config.yaml
positions: "learned+rope"
warmup_steps: 200
seq_len: 256
Each number is 128 + 32 x the weight over its row's rms, rounded and kept within 0 to 255. Layers, rows and columns count from 0. The size above them is the row's rms in percent of the matrix's.

# layer 10 MLP up, 768x192, rms 0.0511, rows 301-325, columns 128-191
size [ 96 112  97  96 105 104  93 111  87 105 100 106 101  99 103 102  97 107  99 100 107  96 101  97  97]
[[135 126 170 169 127 115 178 155  84 140 112 127  69 139 117 150 116 141 141  84 125 128  94 136  86 149 131 140 137  86 145 194 144 131  86 147 134 126 135  92 106 118 117  93 124 133 158 168 137 155 200 132 140 109 116 113  81 106 128  98 156 109  99  92]
 [ 85 148 113 137 110 184 125 154 167 148  67 152 128 103 102 124 168 126  93  82 161 116  81  60 138  96 111 172 162 151 135 118 129 152  83 127 142 151 183 166  90 137 158 142 125  47  95 117  91 141 194 134  96 125 126  90  96 152  78  74 174 140 140 139]
 [117 139 114  81 120  76 157  87 145 182  88 157 107 204  82 146 120 162  75  88 125  73 133 124 154 171 151  85 156 138  99  82 124 162 122 127 140 168 165 226 130 124 154 144 106  88 165 129 121 116 149 151 144 104 149  88 168 138 118 108  83 100  92 143]
 [103  70  68 112 160  82  86 128 101 181  89 104  82  63 138 131 158 144 116 107  85  69 139 108 116 119 168 105 128 133 135 153 124 142  84 108  87 144 146 121 124 128  58 120 139 120  95 136 104  82 152 123  87 155 142 148  85 124  81 206 134  82  99 168]
 [ 88 113 117 117  97 135 107 216 147 197 172 125  94 115 135 155 142 102 128 126 132 125 143 161  89  89 118 156 137 128 108 146 107 144 163 189 118  83 111 169 157 168  95  78 115 161 125 127  83 122 113 108 160 114 153  54 114 140 113 133 112 114 112 150]
 [119 117 122 125  95 133 154 124 217 130 160  65 153  69 156 111 127 132 129  98 162 134 121  80 137 120 183 155 113 151 109 161 136  86  75 149 115 155 108 117 141 135 153 140 123 116  60 139  85 214  92 140 118 181   0 148 121  66 117 119 102 130 134 126]
 [159 182 142 123 156 158 205 157 137 143  78 120 138 150 151 136 125 119 153  86 112  87 111 198 155 161 158 129 113 148 167 142 129 179  99 133  79 133 138 116  74  98 133 141  86 122 123 135 147  94  75 145 114  95 114 169 120  86 119 140 162 138 102  91]
 [166 125 152  86 144 140 131  97 152 157 123 141 169 100 154 116  31 103 139  85 156 135 167 135 104 110 122 117 133 120 140 176 174 111 112 187 105 109 143 111 119 124  91 135 128  96 105 140 123  70 109 149 160  88  69 141 107  64 198 125 133 115 155 169]
 [161 100 141 129 103 146 135 158 111 112 175 144  97  89 102  94 175 142 120  92  77 151 127 135  95 145  96 122 118 149 132 146 135  80 144 121 147 156 104 135 147 137 185 101 182 121 122 148  43 169  94 177  94  98 141 171  87 153 128 153 142 124 141  48]
 [ 93 155 157 111 146 172 164  82 168  54  77 167 125 114 153  73 121 153 103  91 114 114 145 146 143  62 153  91 164 135  99 106 219 165 157  69 212 131 103  97  77 197 123 192  90 121 175 188 109  97 147 151  65 138 139 140 116 117 190 137  97 169 164  76]
 [175 154 138 132 107 136  98 114 134 132 121 157 134  74 101  94 118 115 105 153  86  74 200 163 109 133 155 123 129 158 129 121 136 148 138 151  44 155 101  62 129 167 123 117 185 100 131 119 185  91  84 101 148 128 131  92 146 146 179 143 140  85 172 133]
 [ 98  95  76 131 153 115 153 163  94 161 196 107  97 157 137 154 149 104 148  99 129  63 144 134 157 166 103 120 148 131 190  87 153 157  93 175 135 141 151  97 105 118 131 185 176 110 146 106 134  82  82 169  96 115 124 143 105 111 125 100 150 172 140 162]
 [161  99 107 118  97 107 111 127 156 138 110 112 142 134 148 121 138 136 192 114 196 106 160 149 138 156 101 135 117 149 109 104 146 153 119 153  90 132  55  98 137 142 166 131 165  89  95 126 144 103  95 166  36  78 127 101 153  73 146  97 131  78 142 113]
 [ 77  92 138  96 137 150 142  81 106 115 137 173 128 156 147 134 163 155 155 109 139 133 129  79 105 187 131 147 160 199 103  73 134 124  93 123 155 129 130 133 120 108 115 123 143 146 116 158  94 121 138 164  93  59 146  80 142  96 140 161 116 109 156 162]
 [141 108 185 164 146 196 140 139 137  15 112 143 117 102 103 107 147 112 113  99 149 116 128 170 175 140  43 116 126 105 133 157 153 120 112  92 122 100 159  98 163 139 107 131 120  56  97 103 182 158  92 145 163 141 172  97  92  74  85 110 128 103 114 107]
 [108 118 103 182 139 171 189 134 178 122 115  86 153 129 160 118  90 148 143 159 176  97 168 111  81 158  88 127 138 119 168 158  60  98 119  91 154 142 108 116  89  89 100 155  86  93  67  77 192 141 157 112 109 141  46  91 156  85 110 150 179 102 128 113]
 [ 95 202 107  81 136 110 149 184 153 118 136 115 143 151 154 152 127 136 129 168 143 131 134 154  82 146 132 104 169 137 181 104 137  83  74 143 139  48 119 145  94  92 133 142 131 109 127 195 136 145 109 130 107  86  93 174 157 137  91 144 147 124 148 100]
 [ 99 130 128 113 142 188  70 104 106  92 110  77  82 110 127  91 119  75 132 142 150 126 167 126 117 151  81 147 121 108 137 133  90 195 111  79 104  85 146  98 108 166 153 130  93 141 148 100 128 115 129 125 110 184  98 121  88  99  80 153 117 122  91 169]
 [ 79  84 106 143 158 149  51 111  87 142 120 136 173 157 119 105 190  67 128 138 151 178 125 210 113 168  97 127 122  44 163 153 127 112 130 178 138 118 116 133  86 117 123 113 145 133 182 178 129 116 192 138  62 146 138 117 151 143  78  83  85 135  74 115]
 [143 112 157 127 132 134 210 172  90 164 131  95 119 200 177 125 137 116 143 112 150 143 174 114  56  95  95 175 102 160 125 126 118 168 119 131  79 169 187 171 153 119 126 106 129 114 160 102 157  81 124  89 114  86 118  69  86 187  74 154  78 116 115 163]
 [124  79 166  82 113 118 142 135  83 126 113 157 163 129  94 165 122 123 146 140 167 138 139  82 132 114 133  87 113  88 150 128 100 117 176 108 159 165  55 118 171 160  72 106  89 102 125 125 145 172 167 128 162 132 111  94 145 131 157 182 147 125 136 121]
 [166 111 128  77 131 126 129 122 145 122  96 117 139 217 135 129 118 104 148 136 141 158 139  52 101 158 186 106  99 173 150 184 121 154 131 100  63 129  66  76 136 114 103 216 163 103 154  64  59  98 133 105  91 152 138 101 109 168 122 149 147 152  78 115]
 [137  95 165 119  67 168 176 116 165  96 132  92 127 103  89 162  95 134 171 168 170 117 110  84  68 150 133  77  98  74 154 165 146 129 130 158 122 131 127 176 140 125 150 108 204 110 118 141 143 129 122 142  96 131 152 116 121 137 117 147 152  99 132 174]
 [111  73 105 205 107 109 118 135  93 149 111 158 147 102 125 132 122 141  69 160 151  62  97 120 140  68 116  72 154 168 170 134 166 120 160 135 178 120 146  78  58 147 121 130 112 142 143 133 135 132 159 162 100 100  70 125  97 124 110 154  94 149 111 153]
 [ 83  71 130 121 159 178 148 150 137  92  85 186 142 159 157 162 118 173 117 109 174 149 108 115 150 104 110 156 140  82 178 126 174 115 134 175 144 115 127 136 128 137 129 217 185 143 127 136 122 110 108 141 100  95  84 163 167  65 112 118 202 100  82 135]]
# layer 10 MLP down (transposed), 768x192, rms 0.0512, rows 301-324, columns 128-191
size [ 95  91  94  94 108 108  94 110  96 100 101 106 102 102  97 108  97 104 101 102 119  96 104  99]
[[126  77 131  94 146 115 130 142 153 120 187 156 144 154 117  79 160 114 130 148 117 115 122 149 172 158 121  48 113 140  76  73 110 165 141  88 157 138 107 137  79 138 105 121 160 162 147 135 159 143  53 168 102 186 175  75 133  96 128 112 113 107 175  89]
 [123 131 132 125  94 166 124 120 133  88 150 142 122 110 132  85 111 109 142 117  95 147  80 112  89 101 138 165  82 136 150 156  70  90 134 151 146 140 150 119 166 137 133 116 152 188  76  83 115  97  64 127 137  98 130  84 136 165 104 159  92 140  81 105]
 [145 103 137 175  71  88  95 111 149  97 163  91 143 144 126 145 127 131 150 127 142 152 148 106 118 116 165 151 152 151 181 168  77  93  87 110 120  75 151 125  74 195 118 108 114  51  85 131 127 138 132 112 154 112 103 105 145 131 143 162 182  68 190  98]
 [113 144 212  95 117  95 141 131 127 179 129 141 122 154 110 169 108 139  83 167 122 115  92 123  99 157 101 166 170 162 135 154 122 109 101  99 127 103 151 177 146 158 145 150 116 157  97 116  71  86  82 109 152 152  83 133 106 160 108 137 139 131  89 106]
 [157 124 129 112 165 131 133  96 108 149 114 168 152 186 102 108 100 149 149  22 128 162 151 107  95  97 135 125  70 203 190 100 155 112 101 115 162 118 104  43 143 143 130 126 164 175 104 144 184 148 110 173 154 112  40 142  67 138  98 149 147 174 149 161]
 [164 173 107 105 181 144 135 173  95 178 173 114 154 168 117 141 126 114 132  92 118 102 166 132 150 180 170 170 115 195 146 101 117 164 144  94  87 148 187 179 114  94 123 145 113 117 113 164 156 135 155 133 104 124 134 205 129  98 117 187 121 142 168 137]
 [112 196 114 134 119 133 110 116 102 104 162 115 139  92  72 110 174 156 121  79 152 156 101 193 105 141  91 111 110 118  88 127 110 139 137 114  86 170 131 140 166 170 121 100 147 163 140 113 136 114 110  97 197 146 166  37 186  85 152  83 128 118 105 141]
 [137 109  94 180  45  86 141 114 117 109 132 147  62 142 150 129 129  52 120 173  68 131 143 124  87 117 100  67 156 176 108 121 126 141 138 127 164 137 124  57  86  63 124 103 127 122 103 133 145 114 183 151  99  87 182 142 139 153 104 119  95 136 124 128]
 [117 152 142 130 125  81 134 181 121 178 123 144 162  91 133 126 144  93 116 186 196 122 161 140 151 113 210 157 123 186 118 119 171 159 155 126 128  84 146 136  63  89  73 156 148 162 109  60 175 148 156 133 195 115  93 140 144 148 152 149  81 115 110 162]
 [112 204 163 133 160 124 112 155 160 172 143  99 128  90 111 167 116 123 213  98  71 128 144 121 103 130 137 149 105 117 161 114 132  95 123 145 104 181 167 152 149 123 126 100 173 137  83 157  94 127 182  85 147 143 130  72 134 138 106  92 158 129 132 161]
 [113 124 159 100 116 143 127 140  54 129  97 101 170  77 113 111 146 218  66 124 112 142 129 136 125  72 126 112 114 110  97 117 152 104  38 166 120  45 101  95 119 134 181 163 161 107  61  84 138 131 148 132 143 111 134 110 151 117 148 123 112  93 136 193]
 [159  92 128 125 139  75 105 104 147 112 123 129 142 206  38 131 150 106 144 171 193  73  70  84 119 108 135 116 118 174 155 150 123 101  97 143 128 133 160 169 115 115  90 140 139 148 168 131  98 112 137 139 138 191  93 150 101  89 114  91 101 146 128 133]
 [145 112 147  85 132 168 162 154 112 154 151 120 157  72 116 148 164 121 125 138 119  88 125 132 127 119 163  88 141 146 101 122 136 136 121 125  69 157 100 148 113 131 152 113 131  94  95 195 126 118  91 110 115 170  97 132 147 137 164 177 212 113 111 114]
 [124 104 143 122  88 134 135 194 179 157 119 120 134 154 176  94 133 153  90 139 156 122 117 135 151  95 154 123 165 123 143 145  66 136 137 151  80 100 157 189 125  90 136 130 110 108 153  88 128 137 108  99 132 155 147 141  62  82 120 132 128 135  55 117]
 [ 74 135 197 134 112 131  99 112  68 115 104 118  48 111 121  74 146 144 147 140  86 169 110 136 136  90 151 134 155 147 101 195 126  96  99 113 127 100 119  99 109 150 117 132 126 139 114 112 177 114 127  68  95 159 124  97 128 188 174 106 157 113 167 149]
 [ 93 128  96 146  91 106 130 154 134 155 154 191 119 174 141 130  69 181  91  66 125  78 124 150  85 112 126  98 165 100 141 164 156 136 132 145 123 116  80  91 131 171 143  87 128 101 126 108 132  78 169 130 133 132 102 102 128 101 107 119 183 191 102 156]
 [164 107  73 109 110  90 116 103 134 117 124 111 131  83 107 182 157 151 126  85 178 151 131 139  90 204 201 173 161 102 107 107 145  84 149 165 152  63  69 127  96 100 143 136 149 170 141 168 108 151 104 163 132  76 124 198 157 150 144 130  81 133  67 138]
 [131 148  75 119 176  69 109 141 220 131 164 126 135 115 124 102 100 144  61 148 151 151 118 153 128 133 143 107 177  93  97 135  65 176 131 101 118 200  82 129 177 161 144  56  97  97  75 169 138 145  66 137 111 157  56  79 113  98  95 134 104 141 107 115]
 [178 146 114 141 133 103 118 148 151 112 155  71 123 168 165 121  91 138 108 116 112  97 135 109 120 154 189  58 185 155 134 123  95 125 137  72 123 110 147 100 139 182 145  77  95  78 113 103 158 169  94 146 152 140 114 118 111 125 144  74 130  21 146 139]
 [109 166  99  78  99 121  95 126 129 102  83 166 125 148 126 165  51 139 157  66 155  92 121 104 137 152 142 146 165  27 128  58  98 151 153 111 118 118 157  68  96  81 122 171 151 128 142 171 180 194 201 128  93 115 131 120 135 130 113 109 186 129 137 149]
 [114 161 172  60 116 136  88 181 127 115 129 105 119 142 147 117 109 164 114 123 163 101 136 129 173 155 171 154 167 147 121  91 109 128 165  84 204 113 148 116 109 115 118 124 120 106 177 140 169 111 151 156 168  87 100 129 160 163 211  90 112 128 160 130]
 [ 95 152 158 133 158 153 133 143 107 154 116 141 119  94 170  87 123  62 136 117  72  59 164 100 140 161 134  98 159 131 124 120 105 152 184  93 123 112 130 148 128 104 168 115  55 120  75 153 196 126 133 126 105 131  68 129 120 104 177 126  94 126  80  99]
 [ 90 147 113 106 154 130 124 111 104 120 106 130 126 136 143  83 106  92 102 136 118 143  93 144 163 150 107  89 122 143 121 145 108 215 163 109  83 188  94 141  95 126 163  87 122 122 186 145  51 134 158 116 152 136 102 176 110 102 146  50 107  91  46  95]
 [154 139 123  83  74 170 230  85 112  99 174 131 113 181 128 107 160 125 174  66 161  99 145 177  89 129 130 204 118 120 208 157 114 151 103 148 132 155 137  98 117  81  89 108 141 115 130 143  99 114 138 117 162 196 196 109 130 156 135 144  70 159 113  79]]